Weights of a small transformer language model: normalized queries and keys.
Each number is 50 + 15 x the weight over its row's rms, rounded and kept within 0 to 99. Layers, rows and columns count from 0. The size before them is the row's rms in percent of the matrix's.

# layer 4 MLP up, 640x160, rms 0.147, rows 98-138, columns 80-159
113:42 49 58 53 34 54 50 54 44 45 47 46 66 43 61 75 46 27 47 41 33 60 49 77 65 66 53 57 48 48 32 73 34 35 40 50 70 37 55 56 47 63 54 43 69 78 49 31 33 49 44 44 53 54 82 17 47 53 56 44 34 50 20 61 66 44 54 00 69 57 22 62 79 74 25 57 35 48 39 45
098:70 57 52 81 56 42 70 67 53 59 53 64 60 49 42 24 22 40 47 51 36 68 64 60 44 64 57 50 54 38 51 56 53 59 37 66 56 37 48 84 27 50 54 51 15 44 38 54 58 80 30 59 34 71 56 63 25 57 60 54 42 67 62 36 37 60 33 46 44 64 51 51 53 57 33 41 76 54 51 57
106:63 26 44 51 65 19 54 51 57 56 47 75 45 77 76 59 51 55 35 39 38 47 76 45 55 50 51 26 61 69 76 29 29 61 50 59 49 76 45 58 49 43 72 75 57 62 36 61 51 75 91 58 30 62 54 22 26 50 56 75 80 48 29 34 54 96 25 24 37 46 43 44 43 46 20 27 68 47 60 41
097:61 54 49 53 48 53 28 55 58 20 57 49 49 54 46 64 21 46 69 80 32 57 52 50 45 68 66 24 34 59 94 75 42 43 36 31 52 53 55 61 37 66 57 50 49 58 44 36 60 62 34 27 39 61 73 61 48 39 43 56 35 14 58 56 57 39 67 37 50 60 56 54 37 77 58 52 57 60 56 53
095:56 51 59 12 41 39 59 40 42 54 55 60 42 72 50 25 26 44 44 45 61 77 51 21 42 52 10 71 63 46 55 51 53 64 48 42 45 65 46 29 43 55 49 27 44 53 54 63 33 74 69 57 44 56 46 59 64 82 58 65 50 62 58 25 43 47 60 36 80 42 53 68 55 33 97 37 53 32 51 48
115:70 63 50 46 71 41 75 37 40 19 43 70 54 44 34 64 52 46 60 19 62 53 62 86 75 72 31 35 46 61 31 23 42 59 22 36 61 78 37 58 47 54 50 36 43 57 38 59 65 50 36 24 37 64 48 54 62 50 19 55 69 37 51 31 49 53 38 73 36 45 88 32 43 67 45 39 37 70 63 51
095:78 33 62 44 59 69 70 39 36 43 36 79 59 35 67 57 47 68 44 38 51 48 58 33 53 52 36 82 55 52 81 52 52 37 40 36 12 47 58 44 35 57 61 60 53 47 43 49 69 57 54 71 53 68 47 23 57 60 74 35 67 46 35 49 79 31 32 44 32 89 56 50 51 40 32 27 49 61 61 51
099:46 58 48 55 52 49 45 30 36 57 32 64 46 85 31 64 37 69 54 75 50 24 38 37 27 38 42 51 53 55 60 57 47 34 16 75 51 50 47 45 42 62 25 60 50 66 44 52 35 39 37 42 63 40 57 47 43 41 57 43 58 67 72 55 37 43 87 69 67 52 44 46 56 51 40 64 40 36 63 68
099:68 47 62 48 39 08 40 46 49 32 43 57 49 28 53 64 65 60 55 12 59 41 56 46 04 60 50 48 61 42 35 48 26 15 32 68 44 42 71 49 48 52 24 59 40 97 44 61 50 66 35 45 17 51 41 39 77 54 30 66 62 58 47 42 65 43 48 41 40 59 35 62 67 32 68 50 32 41 54 54
099:43 33 37 49 34 44 31 71 48 55 26 53 59 74 55 33 46 39 63 62 31 45 33 39 74 52 54 60 49 31 33 68 71 41 39 54 38 38 45 28 75 60 26 13 44 43 12 65 44 49 37 60 59 28 31 23 60 47 45 51 44 71 33 23 13 47 17 56 61 49 57 28 60 33 45 37 30 60 71 56
102:46 43 55 54 56 67 56 76 60 44 56 57 49 38 69 31 49 56 45 35 71 41 49 45 51 45 72 58 57 62 66 61 67 51 53 51 57 40 56 54 53 59 66 48 32 20 26 37 70 59 68 42 31 20 57 76 36 48 84 56 38 30 23 53 46 56 68 28 37 24 28 53 60 39 72 43 43 51 65 77
104:53 61 95 57 71 54 56 37 48 40 44 62 47 78 78 26 64 71 57 26 39 38 58 26 44 71 31 42 67 56 76 53 58 26 45 15 52 53 51 64 71 51 48 54 53 43 52 60 82 48 51 57 55 45 32 21 45 40 31 55 29 39 80 45 41 56 21 50 57 38 42 00 53 61 34 15 56 50 64 67
095:69 61 53 45 48 66 69 34 46 51 43 66 35 31 38 78 23 30 32 20 32 81 54 74 70 68 34 67 22 50 49 24 40 71 56 47 44 61 61 41 72 52 42 31 57 34 61 66 52 35 75 41 49 51 60 47 45 56 59 47 71 49 30 49 51 41 35 74 43 48 63 46 99 41 78 41 38 71 47 38
100:52 58 91 74 57 29 41 62 45 29 65 74 37 52 48 45 66 63 79 67 69 34 54 51 61 59 46 32 35 57 78 48 46 41 16 34 38 66 43 52 70 45 49 71 54 52 57 54 61 51 60 19 49 54 40 34 46 55 67 61 45 60 50 47 33 62 39 55 36 56 53 59 79 31 59 54 40 38 57 36
100:06 48 76 55 41 46 51 39 62 54 47 60 41 36 33 64 34 44 64 54 55 54 61 46 30 66 45 63 82 39 40 44 44 34 34 35 52 48 48 73 36 56 23 46 75 20 61 74 67 34 62 59 51 55 67 59 37 40 56 41 31 42 73 35 33 77 70 44 76 69 50 63 45 48 54 62 65 56 44 82
102:69 54 53 42 25 46 49 58 44 36 16 60 45 39 28 28 17 47 68 58 80 52 72 87 49 47 55 17 65 38 17 45 66 18 63 66 50 56 52 63 60 71 34 50 58 90 36 36 62 56 50 68 75 67 51 42 39 47 59 32 25 57 31 50 56 60 52 59 74 53 38 64 39 51 47 32 37 49 41 49
102:09 41 48 39 42 34 44 71 73 20 68 52 43 50 40 45 50 43 62 34 36 58 26 53 46 38 49 37 59 41 58 58 53 45 51 53 49 56 42 49 30 51 33 52 42 59 76 20 47 35 43 30 73 79 70 47 49 63 40 45 45 53 69 39 32 37 40 58 55 52 40 28 32 38 32 37 67 35 53 47
098:83 81 36 50 53 43 44 58 44 40 47 54 78 57 30 41 46 39 40 64 44 84 28 40 51 46 47 72 47 41 54 55 54 61 56 52 34 31 43 42 75 45 62 50 29 33 27 61 45 40 47 29 54 45 75 48 42 27 58 71 60 56 42 51 56 52 64 45 33 32 65 35 43 57 50 48 46 72 73 55
100:71 42 60 25 51 54 66 56 65 60 79 77 34 45 61 26 52 29 54 34 59 77 51 52 78 42 47 50 49 45 55 81 75 57 53 59 59 59 48 27 35 49 75 60 52 53 50 62 56 37 79 48 30 71 57 66 53 48 34 48 45 43 38 77 64 46 62 56 41 48 58 70 32 50 61 47 42 52 50 34
108:86 22 55 31 43 74 29 23 60 36 47 50 29 45 75 43 47 23 29 65 37 34 58 29 64 29 49 51 35 37 36 61 62 49 42 31 55 72 76 39 26 31 40 59 63 40 80 56 47 52 41 26 51 36 71 39 11 43 36 64 70 42 91 37 26 54 44 41 36 42 62 81 38 60 54 57 55 45 77 32
095:43 70 44 43 26 58 61 45 36 46 43 63 65 46 70 79 74 78 60 52 59 52 61 51 36 64 40 36 65 69 50 43 33 74 72 64 60 38 45 47 30 56 09 60 71 50 42 27 49 38 47 36 60 34 38 70 50 43 58 46 33 37 65 25 34 45 48 53 35 47 18 67 58 64 52 41 44 58 73 53
098:75 72 47 67 46 26 52 37 57 64 56 50 52 56 44 40 59 56 37 69 54 48 71 62 41 50 31 68 41 40 51 44 53 15 55 43 60 36 39 54 43 58 22 67 52 62 62 61 49 38 58 12 57 82 33 61 68 58 63 60 71 24 62 33 50 29 41 63 51 54 25 56 35 39 31 62 52 44 45 64
103:67 63 36 64 43 24 26 51 48 66 47 42 50 40 24 62 55 41 45 63 40 49 60 00 35 34 37 67 46 59 22 46 45 20 46 50 55 43 36 53 82 45 86 53 53 76 32 32 72 74 53 24 43 47 53 49 55 58 50 53 42 50 59 41 51 40 44 19 51 57 46 42 64 48 31 26 50 51 70 59
109:50 65 23 54 55 58 78 76 51 67 52 63 23 26 66 31 42 61 47 57 64 35 34 40 46 49 65 57 21 51 47 40 41 54 53 32 37 50 66 56 57 64 55 47 54 46 78 67 42 40 48 64 42 33 48 81 55 63 37 65 76 81 35 84 31 60 47 48 72 47 76 40 46 34 52 56 73 53 53 29
101:50 60 59 57 51 22 47 37 63 67 57 55 59 14 47 59 47 48 56 40 60 62 68 55 56 65 62 55 64 48 51 68 46 57 51 53 58 39 60 72 47 61 29 42 80 78 48 28 47 51 49 83 84 63 30 45 51 52 45 63 50 39 49 38 59 47 55 38 57 55 52 53 69 46 49 31 54 72 47 54
100:58 52 34 42 47 24 66 63 58 49 38 65 37 43 66 41 64 49 62 14 37 37 27 45 68 21 73 29 60 39 63 63 86 74 52 40 53 35 70 35 58 52 80 64 46 46 39 43 52 28 56 67 49 75 62 34 37 44 74 64 66 74 25 74 66 59 51 36 44 40 52 65 56 55 66 37 56 28 56 43
093:57 48 52 25 55 65 42 49 34 13 57 35 38 71 61 39 30 42 81 71 47 34 47 28 83 51 46 51 65 59 61 52 35 70 31 45 08 31 53 39 32 52 58 39 66 68 38 63 39 31 21 48 59 65 50 64 71 68 63 58 59 84 63 49 86 57 41 58 60 66 64 24 40 33 40 44 57 69 70 75
100:63 71 54 41 54 39 68 33 49 56 50 61 46 68 68 38 48 62 39 69 52 48 44 76 53 71 38 53 37 61 53 49 48 12 29 45 10 56 56 55 41 59 57 62 43 64 55 41 49 60 65 43 49 63 61 41 37 56 50 50 51 32 62 38 45 52 59 61 29 35 48 28 80 45 78 40 64 06 61 64
097:37 66 63 69 50 64 21 37 49 49 48 64 35 49 64 31 48 75 66 72 76 55 44 44 43 52 51 40 40 46 36 65 61 52 52 62 07 52 34 48 90 60 73 56 38 40 77 48 58 59 46 72 61 63 53 66 81 63 52 50 55 40 24 42 32 69 18 43 34 28 23 41 60 36 34 59 59 62 55 53
105:50 76 60 55 27 91 75 58 46 45 52 76 73 60 53 62 33 50 39 26 48 54 54 71 48 27 23 84 37 44 54 24 36 65 44 55 54 57 60 53 51 47 45 82 35 34 45 52 66 37 48 49 61 47 52 27 78 65 41 45 60 52 58 47 56 65 47 26 51 47 53 76 23 35 54 36 53 54 48 45
098:40 53 57 56 52 53 34 48 67 68 82 49 55 26 45 77 54 33 02 33 35 25 52 42 96 28 53 22 52 55 41 33 56 50 37 58 39 46 55 52 38 48 52 77 51 57 73 30 81 28 47 63 43 76 70 42 48 56 17 44 58 66 69 49 55 63 69 72 68 24 30 34 39 60 45 46 72 57 49 45
094:35 54 86 38 63 63 43 48 22 68 32 57 53 14 41 40 25 53 56 29 74 38 28 53 49 80 32 45 40 68 56 41 69 56 31 41 50 61 51 50 27 77 38 26 35 61 30 57 61 41 41 31 67 38 70 56 51 39 48 44 35 40 39 52 36 56 66 45 46 54 69 48 44 74 55 26 49 66 56 62
100:57 63 62 55 26 72 51 54 34 58 42 73 62 76 51 72 56 59 63 62 53 44 15 70 56 62 16 59 24 63 37 74 55 37 51 24 51 82 77 93 57 55 63 74 39 40 43 49 19 63 46 32 35 71 37 52 25 53 84 65 70 59 30 42 32 49 23 69 66 60 36 23 40 41 63 53 34 72 70 33
101:72 38 55 65 47 27 64 72 51 71 34 75 72 57 37 55 50 50 33 41 52 52 62 53 36 73 61 53 19 74 52 59 49 66 43 40 47 45 64 66 68 53 64 58 55 64 41 39 69 68 46 49 59 71 25 25 37 73 50 51 37 63 52 49 52 49 46 54 54 89 30 60 34 42 52 65 59 50 63 53
104:64 50 67 51 50 37 30 63 37 63 54 69 60 54 37 47 44 47 63 50 45 66 59 59 93 25 29 56 62 59 41 44 58 42 59 61 52 76 41 47 40 76 58 59 54 45 38 76 42 58 69 37 48 52 29 48 58 69 40 49 67 82 75 68 82 47 38 52 41 40 54 58 44 37 62 29 36 67 68 50
099:63 54 66 44 42 43 46 56 46 08 60 64 60 39 46 53 42 47 54 59 23 42 69 52 26 57 46 12 48 20 17 55 27 65 40 62 83 43 60 39 65 50 59 48 66 32 44 38 50 53 50 19 62 53 68 60 70 64 39 77 43 73 30 53 34 67 54 54 46 68 72 57 44 64 49 48 40 37 62 57
113:48 33 31 64 51 33 64 45 78 34 38 41 76 40 66 65 79 00 58 50 53 33 55 37 36 68 36 62 40 41 56 51 70 36 46 69 56 38 74 47 73 65 51 80 74 73 63 69 67 43 54 63 56 42 19 53 63 44 46 31 54 55 44 27 66 63 38 83 50 31 34 58 67 65 32 38 48 65 76 54
100:58 29 61 38 46 52 40 33 52 48 58 29 56 50 64 71 28 10 48 38 55 34 73 73 49 52 26 32 53 47 61 47 52 37 50 70 76 40 51 42 28 46 33 79 38 71 52 40 76 43 28 60 33 18 55 65 44 49 90 52 58 35 30 82 63 61 62 24 43 48 72 66 41 50 58 45 49 47 64 68
098:50 47 59 63 46 61 44 22 56 66 49 47 47 83 69 50 42 58 15 60 44 33 29 60 47 56 63 36 63 52 42 47 46 44 46 31 51 19 60 54 58 48 55 48 50 41 49 57 06 56 77 58 54 72 47 34 54 46 51 62 43 11 38 53 48 44 48 45 31 50 48 35 37 53 47 51 53 20 53 57
103:41 58 51 39 37 44 46 58 50 57 31 56 39 67 64 64 53 58 24 35 75 75 53 59 46 56 77 59 46 59 47 25 60 37 28 47 43 57 55 23 19 32 62 47 43 62 66 75 38 26 58 78 42 49 47 29 78 60 52 39 71 13 43 29 77 44 38 24 43 64 72 41 53 47 48 30 68 55 74 84
098:74 63 30 50 57 58 61 33 55 57 48 56 74 99 52 57 23 55 50 78 45 59 37 51 42 40 30 42 63 32 38 69 47 45 26 39 68 52 47 72 61 50 58 41 54 65 45 54 35 60 58 39 70 73 47 64 64 68 59 57 50 31 56 43 43 55 31 32 75 40 60 50 33 56 56 57 64 44 50 51